{"num_hidden_layers": 13, "hidden_size": 128, "num_attention_heads": 4, "num_key_value_heads": 1, "head_dim": 32, "intermediate_size": 128, "vocab_size": 2048, "hidden_act": "swiglu", "norm": "rmsnorm", "norm_place": "pre", "norm_eps": 1e-05, "positions": "rope", "rope_theta": 10000.0, "rope_fraction": 1.0, "qk_norm": false, "attn_scale": 0.177, "bias": "none", "tie_word_embeddings": false, "parallel_block": false, "init": "uniform", "init_std_qkv": 0.0228, "init_std_o": 0.00447, "init_std_up": 0.0228, "init_std_down": 0.00447, "init_mimetic": 0.7, "optimizer": "soap_variant", "learning_rate": 0.00829, "beta1": 0.95, "beta2": 0.99, "weight_decay": 0.085, "lr_head": 0.00948, "max_grad_norm": 0.5, "warmup_steps": 200, "schedule": "wsd", "decay_fraction": 0.823, "decay_shape": "linear", "final_lr_fraction": 0.0, "batch_tokens": 32768, "max_seq_len": 512, "doc_mask": false, "train_tokens": 116000000, "max_steps": 3541, "dataset": "wikipedia_en"}
Each number is 500 + 25 x the weight over the matrix's rms, rounded and kept within 0 to 999. Layers, rows and columns count from 0. Numbers have three digits each.

# q: layer 10 attention query, 128x128, rms 0.159, rows 0-127, columns 0-63
# k: layer 10 attention key, 32x128, rms 0.151, rows 0-31, columns 0-63
# v: layer 10 attention value, 32x128, rms 0.391, rows 0-7, columns 0-63
# o: layer 10 attention output (transposed), 128x128, rms 0.298, rows 0-7,32-39,64-71,96-103, columns 0-63
q0:491506501500501498508507493500493499501498499503506496496500494499508498506505507505497503500500490491495509496493504495504502501494499502499499504503505497496499495501491497495502500496504498
q32:554425479484510488498464467510512552509516542560481484505456515490466493539506502466514475485517486493458487476546502523474514516546478483490557510476518465535480464500488526438488493496509521
q64:499513533513483484459473459484445485507472493473471501437458438484502498510471514544496468497499484523472479522508516486469521465468526477477474439478553477498468538465492546465478542429508484
q96:513438483479506492501481597483506515472488504499516471533506492504498532493493524504482548526430472503502612505543511461551490554480486497563439494466441510478503483533486430482498447468455477
k0:514505509496490488500495496479520506509492481495502511486493505485510503497488515501505498512489506506497500513505490509491495509483488507505497514500517502508480491487498505501520492498492516
q1:495498505496498504504495501494498504497498505500512495494501496502498483498505502496491496498501494498503505503495502503504513497491504506502503494500507503500509496503500496499502494501500495
q33:573470494506517520555501486506527514496504512545527495521514533495494476536518503490557499533498488502478478493507499519464522481501486482503524477502524477487456503511499489464501531515465521
q65:494496527494515471474521489490475499498504512485518516451534462466494485507498510531527539489502496497492511498498525494472504486492551460510471456495475421481472534508508511449506482532438498
q97:499526482486518465554516494520531541514480544468537480494493511515444470487460538466504516482449480445488519494451560527506463529464450473524485462477503491466487533525478487478508489497498493
k1:499509501492506473513504498493494519512488523485499495492510506498506513511503502503506507510498519488485509485527468513498499503485498499499489516501521501504496488492506509513499494495495520
q2:505489500502508489502513502498502501494499499512502490493494502503500493496505499500497498498493496499502498503505500492503498496508495503496504488503499496498496496493498497513489498498502498
q34:448517509493487550517583554523484485497444537506480500456531531511501527510475486525502511519475537528569490508516535464481485493486520515504466509499473497530514499478492457509509420532497487
q66:490447529501475517458489526557538522480493519487476567427546548501448497494498504497496442542490507504517525450535490490459528527529526535477523513503526494523544448504524478514499510503503490
q98:529525483524498504541501514509494514566474503496530494521495525500426522437494458506443526491507514453523485482477479477526513507542446512514485537496443492499521517491510469554522500539505528
k2:487497513499492507509500467515488499500493485490499506486516506489497492482502497498494475521498478490516517501492482501498518496508490504507494484512504496491498498487490495519517523513493477
q3:495509497500498497489492499496492502506501497499500505517505506495489505509492505501493505493503502504501501500499505500503497501504498495496488513512505500499503510501508502500511506499503504
q35:460476519516509492477545537433484478562504557489542584507467510436548467466475456555466551471460480503456553536474549526537524429517558428550476511469499466511592549547485544545515497507527534
q67:484521489527551525528478495521520499424534479487509581516448500546468507495490510478479480532481559457471519493508499507483538500505551536520555457500505486528536545489463502529499483511498551
q99:533476512509492501536475465511447465447509498503487507538475476469522527540520531523528492485511469510488493489509462499516491531447541486506495509502535502503521502492489536538482473491507521
k3:519506493493509498502478522508483480474498494527503486511495473475505509512486511496490498478493508511511489509510516503522486468508501532508502519520503503496512514488506490492480507504511501
q4:490505499502495503506492501499499502506499500490509501501503504504491503503497498499496499497500503506500498503503502502495496500501506489490493508498510499499496505500503498497510498505498498
q36:542515462526532475470467505486426516520587542520526529540429472454493429447445498476497541463534511453504622537428544584533504510470478487490482525528515516555443534479477445489475460502526531
q68:518504476568495485536511522468500477509487501550511440524523492414553512492523468495490526489519478486515496548472514512528546499494493511478487503461469513485493541497478523519449451453511532
q100:515475500477477500511491493479446467502485471519480510465489443480573507536536526570558458504525488524462448465476483470491513492494545545475507484524519484505506528499521508473501514480537505
k4:518501513489504510489487505522496491505496489523516518512522484485508484523501487483513490485482496486504484532509513483511509498505512504486493507499482507515502504499515512485490479499505519
q5:493513501506501499499504490496503508497490496489502490486496503516495497494487507489499507491497495500488497487496492508495487494495502497509494490513502507507507501514502501495496508494506518
q37:560471461478476476493486518464505502434503414508557476551534510481559511525531480544489480574487497513422487509513458558479507514503495466539481521531537538439568469515442470491485520468512516
q69:526507468503510516578558506467452509445494544508439479582476436462531537511511500458489529344526517528476515535416531490526502512441485545492441494525465482538485586530511530510458495485524511
q101:495533500488503509493479450480485491448536502482503514430474485515507475558498571499489524478520510524488459501532471498496501516481532518515531483498517526521527473502494510467484528493492524
k5:506513507506520485473499496514491467487510506509491500496477478506505508536492502484504493497511503508519500506516509494500497478469513491513501511500518491501494502477514512472480538478503508
q6:495513511509500508505504494495510502509487503483504477486502501520496492491491501507509497497501514493490479483495488505487494501497494486498498497508502501502481503509498490491480511485510520
q38:509471452513505486463519523485471475469469496537517482522517503530512477519509514514480535529496461515443502521530462467520481484480474482502496494465507485456532496486496499487494483505486501
q70:530465482534507501515518476445459465477491499545508478511490536536506508508494432487521496571502532452509505523531500490539527476474473459513543486460515485486541507487445502496459506467476483
q102:507509516512506495496506468482476489491493505501513496463468492514550511514512503523539479527506527527468454474495474515475508500475525512475496492524500474481472493499500501470479540478530506
k6:512518519481497493492522496501517507489493479490496492526466473470506484524501471492522489482470514503507475514524538496492528514462509486471512484497483486500469494484502494484512472497494523
q7:513488483495481480482475512502512501478515516508479514522514485469492505518517480495538496489527482472519503487482517514497524448489518527565520498486526465498538516492514530478501503539486480
q39:456510506513473474485503481543468459497508490490491476500508528484522461481507508479503499485515510485505486498491518471502474486455474504516504485463473483508504474504486531482489510486513485
q71:479515490488491503502455513525532511529504484491475523482481504518471550506527512495495508464500508498504490489499547505483501460463490544515462524524514479524544520464510479486526510531511491
q103:526516480527476512497480528543527528505533491497495497508546488464478501498496501492531559489527515501538480524519498500527493494500511512537514502480492502531513486514503497518549476514468487
k7:498468480535526513501472502509480483520502527503502510471525528554509504478499510537486522520526493489485525481476470514498476488518485523535484497493506505510529501522518495518472548497495471
q8:498489477509474454471467485520524515478521535500449510512537499501485490511480449506574504466538468455500487423467508540487540413493528512593508502481542451475557522510524539440477489535488526
q40:512491509497497515498490529519512459508498491513502507520523481494488495487513527493535508496506497501497462495502516473526502491475497488518501492495466502518477529509519530477497522506497497
q72:488510476513482470481517486519506474511492475543483537524520528482455519532461504510479481487490476521521482502503516479498511502515500502542498507467480517488545495521480501523540486510505492
q104:495502454548513461521510469536514508515510502481512498493530498508507478515474500514523515490513491509493493504502480505484504469516523491527467492478476473495499509498501508513510538496504504
k8:497478483526507510487492496501513493507487499496514505460516529534491515490495509535484520526520487498480518481486484515498485497518489523531476490495496492523526509526499488532474529494503457
q9:517490518494454419518443496533554461502500488519438519508544523545453473465480481476490511474540491572550526515510558471482530528500534497525498555507529507536462567429461540511526445484488552
q41:502498494506477501485508486519502488493509513502503485509499492505506482522491482497488504478505505503523515499505502487509504503477492485507487508493494497521492480487503515484504499492497516
q73:502485514519489499506508515491514506481503472500499520501481514530511483483501498486517512504488478489509539496482509480485488484517512510502500481499495503502480500500502540506487494518508512
q105:476496498485504477444481499516503483477518484503493507476501521507467511497486511513511520476537502523507516490500501473482512507479517470530533531484504507502466527485504468477506503469490514
k9:500507505528482490483495511512509515449476488504495570482484496510552506526514512475520518451539517484448522523525476464456520482492476485516546513517518593467453531465499444504535458472492503
q10:509520456528370535545564488546550421512611485493531536527518487536497438464498432460561428481484491490441492491488492519543480546512492486487461542485481485491552497489508483499550476545492481
q42:497505496512478508483498495491495501484507501505482515499493491503476489478467485499506500492509497519483503521507511504516500502502510520498502482489488486504512489506509506513493515516511500
q74:507525463530482486490514492513496487474510484504471491496515498500492481503506502495500482502491484488511493477499498499507471508504530480495515504492517545487519485492498518498504493522491488
q106:487499500511473508502495511521509461490547470506486489512529494484519465480520479498472488482508500480478525514489517490518534510476471503502484489521513488512494478487526498504491496516489521
k10:433456517480501524542466539446489512518540488522479440515527486559483499571550522481504482472485498500504528536461518519577467518471481499508508493535449486544533458477514501509472520491467517
q11:478507427462583524519505480483414497481512487578521564442481482482441507492535507513558559470551518471490523472552472506505514564520602515490396500499564497480508515532532546530502487512449527
q43:497492498495520515508509496504506501511499513504502502493502498507493479504500512518507491490510511495514500500516499498486504501494511488503482495487501487508513488498524519486494508499505493
q75:501480509481504498495501478517487493510511510488515493495520526503483479489520505489516499523507483521531497504492496489512520496535523489518516497520494499498527489524510485489497477480486491
q107:491500477512514493476496491481443495486529500527514512474500486486485517473535513482490508475532493490483490482525462497537515517503532496512449486492532511512518538507537526530478501526478504
k11:524539542473548485485470481514439485504481536526535486533489478520563440513509465518505532473498538489486480514443498488514528448503512558490496496447501576435517475501453534531493514501506504
q12:531515570501584501489514484567513512474499507492514505544503463533545472486535536471430554464542483551508477508520545457509506593562443523461469509498518530516539532507494460528541524487486511
q44:508496503505497501503507505472487501498496500487504494517499513520507492508494498516487496500492507506491509501497496497485515502496503501501496485504508500497516498498490498514488510508500512
q76:528495510509488495510503506509496503508492482486508493496493518502518505509505489505500488470513482504514511482478505524516484515479490515504498492512491518513495513513511503508499514482485495
q108:524491557456548497515494507526467517496497476508501503521490486453501504470522494485494521473515489476520498534498513489490485532535466515497495487504518543523512489484527483527531510502483545
k12:493516510493516536517501532485496564528521500491483458513500528455544515453487456565455526538530516447514480541502547504459500476531478428500490507511490471557547520486496507509488507501556518
q13:456522484518532440446552542450512481423452515563475509616497521525529483489458498446521603499471530468482557486495413506531506467577452521505511561528488506501517591540469540482556476504446527
q45:496490506501494495508485491521510511494507499496490498492502495517510483492495498492502491508490513487495494505497495503494484487495497502499491514510487474502478502482488506512515506493499501
q77:513484540499515488480511512481497497481502500512489493493500505490507498481505494480501523509491535498484501500514505482503510502503495485500508503499491473501496522509506511491492490494517496
q109:509504499505493478464495506495517510455492523521506512537496522505513471511504506483481542520505524489498522494495518480503483503532475502523524513503492533523507513503518502514498477533502490
k13:607555484467504499550529507471487448528570488494438490501521498475475480529514444514466510507494489408522543492549502470550494500520509540561516513486509515507485481533491497460437516550532535
q14:465513448524525550472498511558574503561554520457481465552483546467512468508485504480555510424496503519449473483563589428559460473592496494543509502446429540551475475502519577550547468389495479
q46:507513487488486492505500496497510505515513492501515501523492497485504498496489507518514484507499492496492493507511506484514486503491483500502501508504499510501488491500503506488505490488517495
q78:498479504488524512521502508499497501505514507508505480481494499473522499509508487514536499510499504480512522499511512504471499502500485507522514510484469519487505501488491505514508473474474518
q110:492487499499518527520471504501510536522507501513514499535498530491496489507511476494535530497474499506455517507526526479506477490524501514530508514538470527466489495525514534513515489446488504
k14:516447489524488505511477469413566499469488552485522518459524513483483452443473483512502470429522513504475467514494515512500473470456484450490523486566465554412478511492573531532493494537464518
q15:551561610508521513504549443475482563495481455521452471469535464493468449582492452501466521516495548463478483576535559477476509507525562506542539422503546466473522539505518518534526510461466468
q47:525519507499496490501483480512496500492500488508490499498504504474486497507491474490502495505504495499516499510497512499487496494518508520502512492503482497510507500473496491503492485505510475
q79:515503509505515497489500467512507520509486494507507504488538534492515480519506497490506505524486486477515474505515514513514492516493522506504495507518489509485524500510484507501519506492488483
q111:528526526495523519484486478502510526522492515505492497474527518490512488547529467509488517492501515487485503526512568473498501504505528458531519502493534484488493530484514517558500488524511482
k15:449539528530484530556460504491534517427522480475461542487474540490498482529494463522541529483535448495535524497502536490521507519525502481491471513495477479397512511499542474572466529427502485
q16:496504496509495501502497490499506501502496502490500507499491495502497499489505502504500511501494505505496492500491511502499496505490504497501499495506498497508494493500496500499503499494499504
q48:519498517500529473423529549502509502482470488491527516523490496443530497476522463499482483477513481529430544515491553497478501445509482481483524465459496488525505522508511518525488532495492513
q80:459529544520488490511536489450563521481508520489470516498459479495470516509513479496463586482462485491469501470496552484517491457428501491493484469469478477502511511507463534497484477500528514
q112:513484517552471520499491451488494512490525469497447496482445522457512534489502546497519541542487508538454508491491511575460447553345553438533486489528556454537521531477507509537429486467527492
k16:517506489498502482502495510489489504512497517498507509479508500498491502499478503495495504487494520485491508502512492520513508496496491502498493507494489499501492509491504490505504503505503525
q17:497502502493500504498490501502499495496506494501501501506491513495496499502497505503505498498501501510503506496505509507501504498492506498497499504502503498498502498504503500498505502498496502
q49:509500502542534470492504500478498467551541519496566545537475501471520468435506505526482533488522504496438526557430564527522482465509484446493511506534529473485489546508477535511525532519469534
q81:506553459537517504545489484484510522503497462515481498567464498495442505504458447510505540500515541479494480524489547528482519442499507543493470491465490464471496534505471533480473441541536499
q113:513505497517471513507504432509496518466506444541520487456487514512490448502509558538526521464464476525445483459503494491420468513415505456495507509478515465489513516483525521538423514499506492
k17:500516506511519500492508513496492500484481520508511499494510504506514502509504502495481506478492486493504502506535513492496495483493509487502506509498493481508506488499506506511472498512494498
q18:493494498499502491502506509499491502506497507505500497491506496494493509494500500490496511498495494500501497493490503498507498502504496508495490490507503504499498503493493491495494504495501499
q50:523487498473483511558514490502539530494492497521459515536517520495494536535499588487560449497503485470478463449489500460472488501500486577555537486489442506509479493515521548468446494472526449
q82:518498536455459509421467481556487524502500518486495520463524448537555448591509514539525500553474493513484491515487491480464473523467553453510461471522490479513488474536473518479477532483482583
q114:542473490503489498486525527541495513492451525523490485534540503453509546519447432473483520536469495432549553478507510501500489513509470488511462493475513508486505458507533467505505484519450485
k18:502510511505491482505502492483508504506491493487495500487486527490503510474493504492487495505484513478501501488489487513499490502498492492518490495508511526513493480494497489491515505499491493
q19:502489507495503496494504503497501500506503504491509510504501499498505500504506503498506510500500497500502507508509506502501504502510503493498505499489492494494496498506499511488503503503499504
q51:455526503514532532496478524495510524536459479474455506483514476505444545482452482499498491458556518483616498435494487469481475488530484560465521473442442514563524445520500505541525494493555452
q83:548513470505488513503516489489461482509496492542565469480562466453517474472508530573543483576523463618490472500526467470508490540524494467482434453501496592503462503524505501491489523455478538
q115:522461494516512510524507471498498479479481471517510503506521507490494509472493460480477520507504505526470504502517495476490515476506478515482513521502497447492520505491493512487535535503498477
k19:502518473492479519490485505497521487492490461504492487507505486506515517509491503508492507510497523511508508488506502494482508504481485508505512504496499487487522476506501494517500495492493486
q20:502491497490498503497494498497501493505504502513501513511497495495508506504504502500493489505498496503509508504509500504501504494513496501494497491499497496491498501500503499507511496504494501
q52:457514567554566527469437509538475528557513605458448514472444536506490507456458553496507569432528524465556556476484435512478525549482503546513530531498480518603518530529535453522516455558541464
q84:481489555516500539507480524489505527515494505469479514493498510494512510499495512486484484494492520505496532471512467463502498475512508551501455445491516532544450461516617534511495516533508517
q116:510482504518508495519453500514495472508507465539504469552541451499461522458498473482487488511514517485518535510546484477483542471467477515512494486480481504509504520502522481524520500493495462
k20:490494475502478515529481466506475501517497499500488489477521480489496491471496505495503510534511485486498528502472522505509516510519492511501494507500512495493503521494485499529510512489519488
q21:494505487495495507496485501490494497507504508506510513506499511498504503503512508494487505509484510504500508506508511503510500510495500502494494497499499489494505491507503491502519494522502505
q53:503488512499473450597524507484474500531460539532514532494474436475527503520532509547463486510488470536460456535524518466557512445537483453474476454535525475460487543518492453488565503505490555
q85:435476520495530492465482493586496573518522542517463574488449557539418547510464541496471489495492491495529553403500529488471483484539466564462527500442484507461581490546521479457528456584559448
q117:487549484489447490531524492493486528546510503509534508532511504510474509510490529487486493523506518516523530506512499509501510485476489513516507501523511497464513493521519530543492492506530493
k21:481521514496518490522519515500486517480496511522511498500493514487477508517492510496491475517489489512495521494522491499493493501533510521493480541510490528492518527497487500511504516527515514
q22:485488498493500499503512501489492495508503501507505508506505522501511506501494505500472498512485499526505515508514492491507494516516493487476493502500496499488493492503506501516510486490492496
q54:511499525477568617470481529472510486535493501471463522524544481532441496480513528465486542510477473521543478495507471494463534476550519484488485554530570481504486519531550427509553470558487486
q86:532474518520532530454497475456482541479538502533490498480532532508506480473507534520533493557510489577475531484556449534504455477493543465511545493562493497479469466544507461496509504529494535
q118:490478487477522491508537505479484500499478516519512512520481505512493519494510489509486454521472496461484533489504530506491492488528463479488490500502503477447480516494511493508495492492511496
k22:496531523488494513506517507480512509510506470503547478486491505502483519518515513501513503526487524511509499502508524503507514518486498499477516511512481486506494477489486494510529478502530480
q23:494510504518488479483485480513525504497501518493471489490526502523485483491483477506546498479527480461493485443477491525481521454494506490555498500498527478496520523506506523464467501509504542
q55:552473459486487497519494514485524449498478455517527539526522451503485498515531505503546533526499475519481450523508490470530486495525470469513484507520515467484503501509513472468501480492473515
q87:516465485526507453510530465492463456468504475573484510522546533458463492497459490492521493527478482508513484523548510498519510529535491446518547503435512515456536484520429497512494491493501488
q119:492520487535516478493520461505495494497492501478516486458499501526539495513483512516524488503503498508460461497505465511454498491502512495501453509507484468491498514502492501492491542489532525
k23:499472471543510491475473493506480491502499543512456531506505503530517493484503487512500517495531496496484528480488470504477485483505495491531489494472519504464496502504529500484476532500483506
q24:501528500509535530519530489497474501503488489495533493481473493518498496483475512514496510498480517499472490501520472491514471556522490476435474502508488523499475487529494467509506510477509511
q56:525479467494490470525540501467502539479478500536512484478489483531512520539504474550482490547494482517460503505530494532478516507531488488498483482499530508436543501468475489513486507483487530
q88:528483476519484483481530482480468477480492534531529486488497493495529478519486465522523502541512507489524524509499491515535498524510486438494541472482500449477489502500472524500452514454484499
q120:486497509493521495497497477466477488487485512509494495488452501531516499496495481512474458514489488502464504475480485512490512493506501522465500492528521507480510512488508504462450520499521511
k24:477445463579533496463443495512461474520505579519442535482515525581518488466503484549488543504547487489483558450476463526472464475517476517562454494451533509464514498522552497506450575500481481
q25:521415443473497471523536536489534546473546480518451523489462511500510494524438479459451531487533492509480463526485531535481519482485588551509509538485462497488574446475479476450509469453499462
q57:483505524482478497527501496492484502508516492495489480512484507496499498479505496512481499480502524514472499508492528486514485492501524473499525505523492509507500508483495504495494494514504510
q89:511492484511523489511487524513483502455502487495528512477478493503516490523520538478479506496502503494494526489497510504494508508505499504509519471468478500497525496511471493490501504484486502
q121:490468533493495499502496494494496486494514510494477522492464514492488505536490497460468533519531467486511478492497529494464512507466530512530469526501510509540523485484467484492476503461494508
k25:456494478506442487514458450491503512488495479513462528507525480531496522524527538443489496564521521503479511562521527476492509507481508510551449503481480477473429472504449499504475556526497457
q26:439501555484484548475552446447484496559493441495513475474520525535513469491566484451469518527479514494516516547502452517423489447434451479500499522465470503480536510444452516519415514449489475
q58:512524496514511486484497478477510499493505483488498503525505508522487488495501504488492488505504492481469528517492518508496503486504504475507510506500511488487504478495482507504488510487508493
q90:504507497513523512508518496508512494481502498535493476495506482464509482506526473460496492508506490476503490502516494504502528497467514504485503487499495512499491500485490487514486504471489505
q122:507503536488469517528555451450498500545489473490486496505486563502513498519527505495499513498491510506490481492486506506457486482461480506491483477476488498501529488492473491517451501483497490
k26:514553506482497517465515412477527483478476475519564500508485541434470529534487476474417531537558503455451467410496484499522421521515528521487528463453471452536516543522484466559488521508451457
q27:511466461526516446499452509517495484491468491503514499513473532510510556516524559491428505550533512577498485563523502531562492488481445465554494485542440527526492504460494461560478544492479566
q59:510484474526518480499487481504489490486527500519505498519502507471509480523513474470494466508525495494484542527480483525504509500499509497508517506524502488489517511499474495489484501500490510
q91:512505493484524487503492496499521508490508525497496511530522491524512486511509503506516505516509498498462493512505499529508510501509496512511491464513513526490523522499502515492480497469498502
q123:550496515486515502435461493503482496474480510512510515509513479503555522493524511489479475529494472545486509540539537534526507501461480458546480490508482489508527519490473534509465505487497510
k27:524479469503528459499465507466528518558475549530536477502511517599426510502519432506509518496479514525497519486504540518501453532471491530514504467518451497578569513545440466530493456480463492
q28:528559477533549465469454480467536468573464430517398521481508527444508435497486555462525458534417525494488521546532512461527483496543495435409480460531491546490470466561411461510463525465504441
q60:511515477510485499507496481498500519518499491518484505505507499471501501497501487503493484502496491502481504516483492493514503503477522508486507501507501503502493493500498505514494521494499512
q92:486508510523506510513511494474511478517497493515462506470519515492514495494497491505475504542486518494501503522509501495515496530496514486478493502503505536495506510509476502509488487516496516
q124:556529499523513491474510500507521505522495467500475522474534525477526511482498513489530439549486483479487497518499521489510553496539510491458482481510504484502476486540480467501486513496470487
k28:511499527530500539483514511486474518553518418464502445529456517507469472538458550550498513504491499469496498528527494542477510509525523500482490487503494525494544545520479469480489476521427498
q29:481530431568579544556513540530509471488468536528519458570478497492540467538486530500437510465487485494498573501487482515511486521495544542437572490503445574462494488504483503443513562429495493
q61:498501487503488475518511508496505506501499497504524486489492493504527499507494494515500499482516498487485504498483489504520493498527499509507511502515499517507516504502498491477495511474503504
q93:502486480504522481515492503487502519499487493519508496496496519493509491517496489482487477525499491515490525500525503495503512499514510515504526497481477538492528490499501503522483487490515503
q125:460505437501508493531518505492497477500465490501512480507483480509533461504490529512476516514498518484500536498488521505524508478519514492497503512516464529465544509513469534488531502486496503
k29:501480477500535506531519525542565433506473456513489497489444444443478483505542529577427517494490490515507515563497462604529549507495512508522501538495494503490516443546539553506468516470511514
q30:487580458478467491501513504464500515432469498469534432491544498540479454421450601500487541549494475478453544510504432503545515481545516539471454527526540529546484590551543521553498501513505525
q62:494497500510509496516518477483504490500493494496535516506509500484507506464517531510499490487508482490505491514492506482522503494477490521512495486505492511513518513500493505525483494500523485
q94:498498492484490504495510496494477475504503509487530519516530504492478526478493519529497525501509477495483503512506485488506501503487491501499493529503498517518493503501502522494487493519519504
q126:500519508521474505481527488493543487491480501518525459472531510468486486452492517489504510538502485480520502535496480514522519482473508506504465526488521549522510530502509510534525473509498487
k30:452478448499511525458532401458557471463530492541544464492517540499507524508519524575547513525465482525515507545489523546504491462493518497486489488476506564545534505492433488515477510530518523
q31:478527503538542535446481468511445546487420468475451498466439479518548460549470548432542452508478513496567541480480507493485462536466529548519525614523453483536545477504523446558494473590515414
q63:497487532505504517494498502496493501498506488491496500492499503522509484497493495507503518476500508501517498501516508506489522507495515500493492504507497489499496503499499501509499489508493476
q95:498491491507501505510486498502475487518504498490477506508488488490483515498494495512505501499493528500489507505494502493498467505501495495500485496484502483500492476495509495500496509517510487
q127:503494511516506534506494466545502509456456489513475496510449475515509478521520495502542486496461472493509500490545466490524540527498519543527513514518478491511542476530515465515511523547509471
k31:468463558462518482471482450491580466530401492522453504539507512505450473457458532534509502541505527512504514482528525453453472507490496534507521486555458457489537454512468496513480479522509513
v0:450502516463483520510510453538511494441490527529493512470539508484512500501542474493493541540490490514504473489468460507474498454504486483480505520507489517548507433460511494498500451528479529
o0:432483465496533511509457458486507562503471490499441548506446487559419449474562479509488527523466477533473530457509521453539554457471452512442558458536474547502533539485475468470531573414515499
o32:488507464518501521471500479517501487479492526510519519518505533487507470493482501526492514495491480498502490505523497519504502527505492511492492499488509524492489496464510514512490499519476493
o64:470482493491528506517504542517477503481552514504497508477502505501503506512484520505495475517502496481519489530484496504495528491499487517510495501471539498509503480496532507501496481527500506
o96:533506523506480479523519531490518459513511477497538463522517500473547537517481491515482468479533485496522478524514488511501481530515529483513452531483503485499483483557500517519473457515523498
v1:549489531532468493487475481513511514488523487521497478502467484530488491504482442506528512502495503489502503526463502542502531499464452499518516503481542519455503514450547508526475519535504518
o1:426489545486481486517500501524507488483484438481503489512484518501483520486466463450495456465440518511447528514505512458452438484515564467477513489482525534499539480550538480555537538475441487
o33:500520500493504510495469492489473508523499520515521504518522475499536508488493520500474493513534502532469502506488503476478519511491509493482472496505520500528503536519483489519514501502521503
o65:498493481472503508495502500535503487470504490478520495499509507479503497511522522496491508500489512496501503514494516509501473500475503508492527488511508492492502490477506487496501491518501502
o97:528493477488506526517510510473499497531497508510457497493490509508503480527510490528504516523512487504535482464515496512532546524494472532530481528505484475489476496497474510462487497500513488
v2:443491525494494443534514493495522499474506532460505501479545495506526449525470472526455483487486496458469502517526480531525526522490500497505457484531512503539459517500517508532504496511473485
o2:542484495519466506549508511516454528492566442456530448485507548462541480429490496481480511562566493540531544450475500467513460514483432485475505446512429478485434489394489522512527514491491506
o34:507469493493495492495527520494497494484503495506482498505493501501506506529499495498477483489479505485475481546482469477513474501490504467502494487537532490491510525509550507480490520510489511
o66:515498486505521490492504489533519512498520497508493498507510493504516499495515518485504496510472502475516495501500477539482502512487501514521490513492514492478512486503480468485493468522493502
o98:488528479512506504495477486499516502493442538510481525501482472536470513497496470509523487450486476496493489474509518511478517495515523523530495531474518507518523499542480492516518533487503490
v3:481478515506450510530473494530464522475471460481526495528493492521481467492474506540485502452466531444498544472501518487515446479479494510497498498470490535500477495487461491448524523509508502
o3:523468494474482486428548552506542532516469544478506471500449512463526515546452446482501529556490515550448458601488515521413458535529468508446458512620508473483486493525503490534404490492500450
o35:518490500538511524505502551518481499495532451493484481507485501483471500535464494492466489508524516494486491474554471499499509488530500489501559514489506504479466471466500506482499524498504515
o67:506534513503488505529505500471498523537500478505499495517496502500483500497512506508507534459506499490493496499529532489503506488492508463485499498481502493515505524514486522479514494511513487
o99:489512489511503512527496462496465506492516483500499512491516471522522494452544528513503507509499482472541498486485468487538543483468525513525502474463512508499501500490503499494531492496501549
v4:529470520492523512532506513499478491496473449507471476487481534556471543509502503514481502484516482503515509484458492464529542533521515482535497457526501508516462502464500549467477489487510550
o4:460488503511457459484429504494485469484536506442540529524476500529555500548483482490466506517534479420514540476569479515453484534434536535489539482549513510497628507529607493536546481544535474
o36:504505482513523495539497535514523507473471494494505490511477497513495491500506495524516491482461500493505495492496479498528477525537480529526475509485501532528492493488506493460505527499487512
o68:519486483483495507493515513487512507532499498504495508508517500510513502510502503500494504512489521504499493529510493520533485482500492484518490514497490493503522517508501543473494511490505512
o100:509499487493535520533531493513515502538510503537478490474501511483437480468497491501515495475475508539497490517472538493514515468539497498497496510476519495492431503468444510509476512498452509
v5:483459524520492552494499507495461491509544498505517505453481496498505507520494500489514513492515545497489484518499534486503483509511471491483493520490507506493539457505501490501468485458501480
o5:455619476440497498504412497454527514500494547556453538499563469495558464565490472490493479545587524469472479460537498532494494508530512543521505492520488519550440416517513475487548481542490531
o37:504491505488477477510512490510483479504496499505472480505490492507505503497526505491510498481508486489497490510482507476497499483487495490510488513493502483485517498501463505487486480486511501
o69:502493508514512504458503491511514500515501521489521530510509520521475484508469512503508502485463503517499501479496495504509463508507498490505511502512497520483494518501507501519519489488490503
o101:524450503541510487515542511516482482483508461481512496511476511499465547485524494496490513495470483508505502529491485489502520503463497477480523505487508484473493518474490528523449543509498488
v6:502513492515527475480503511524513570500491449494496509483498515480495484537544513504482525465475511501516483451472535526474512497483461489548487538500487475484540501468501480497535500509508514
o6:497514473460466495518465556552493427500484571545427502532497472464486447485454494459469511559507544490460489494501475512488586514438514430519526511514513518572530530575500548502448546473537444
o38:536494499486523513504516522487521518496506474497530501523512488496508496513483504500476478497516520473525498521526470498518497481520497494498539509492523509490506467506517489496511506520494502
o70:515481515498513511462497492475497495506561508492496504498493518531509520487532504531521496502512502495493508526502484551486468492509505495507512519518497489468496501492495489494516494521496501
o102:476490496528513505507497490475466513501503483495537496494485500506487511524523503515519489503479473518503505482488547509522492507503544568501486484489503504472486499465494489508511518500485534
v7:495507456476536495503491467512497493517468524506473523469458472508520534472485494518517506514487512462498489501544514490522562529490483481484530507476470516533479488471557523518500485539481532
o7:549542447555458505484514429498496505484465474488405546457488474531471436448509516527508482511551492501490575515471510570561499515554507517419552454530599551472531537472471475519454484507506479
o39:470519483493513511521502499500505516478516505485508489518518482461517499525524522492493493523474521504477476494492490484487511511493513494498502483472488508495495504496505518515518497492480498
o71:510481529493507511502483514497493501526491500520500505508482515499512509498500488507484519490511490482494495498490494486502492487493498491518480517506521478494502510493510479506502505477515506
o103:473453561479509510502491546487501481483520505493546483516523509495482536518490510487509522498484502497514465496518523487478513495503497463519495519494443476496491483538502535468506509522497514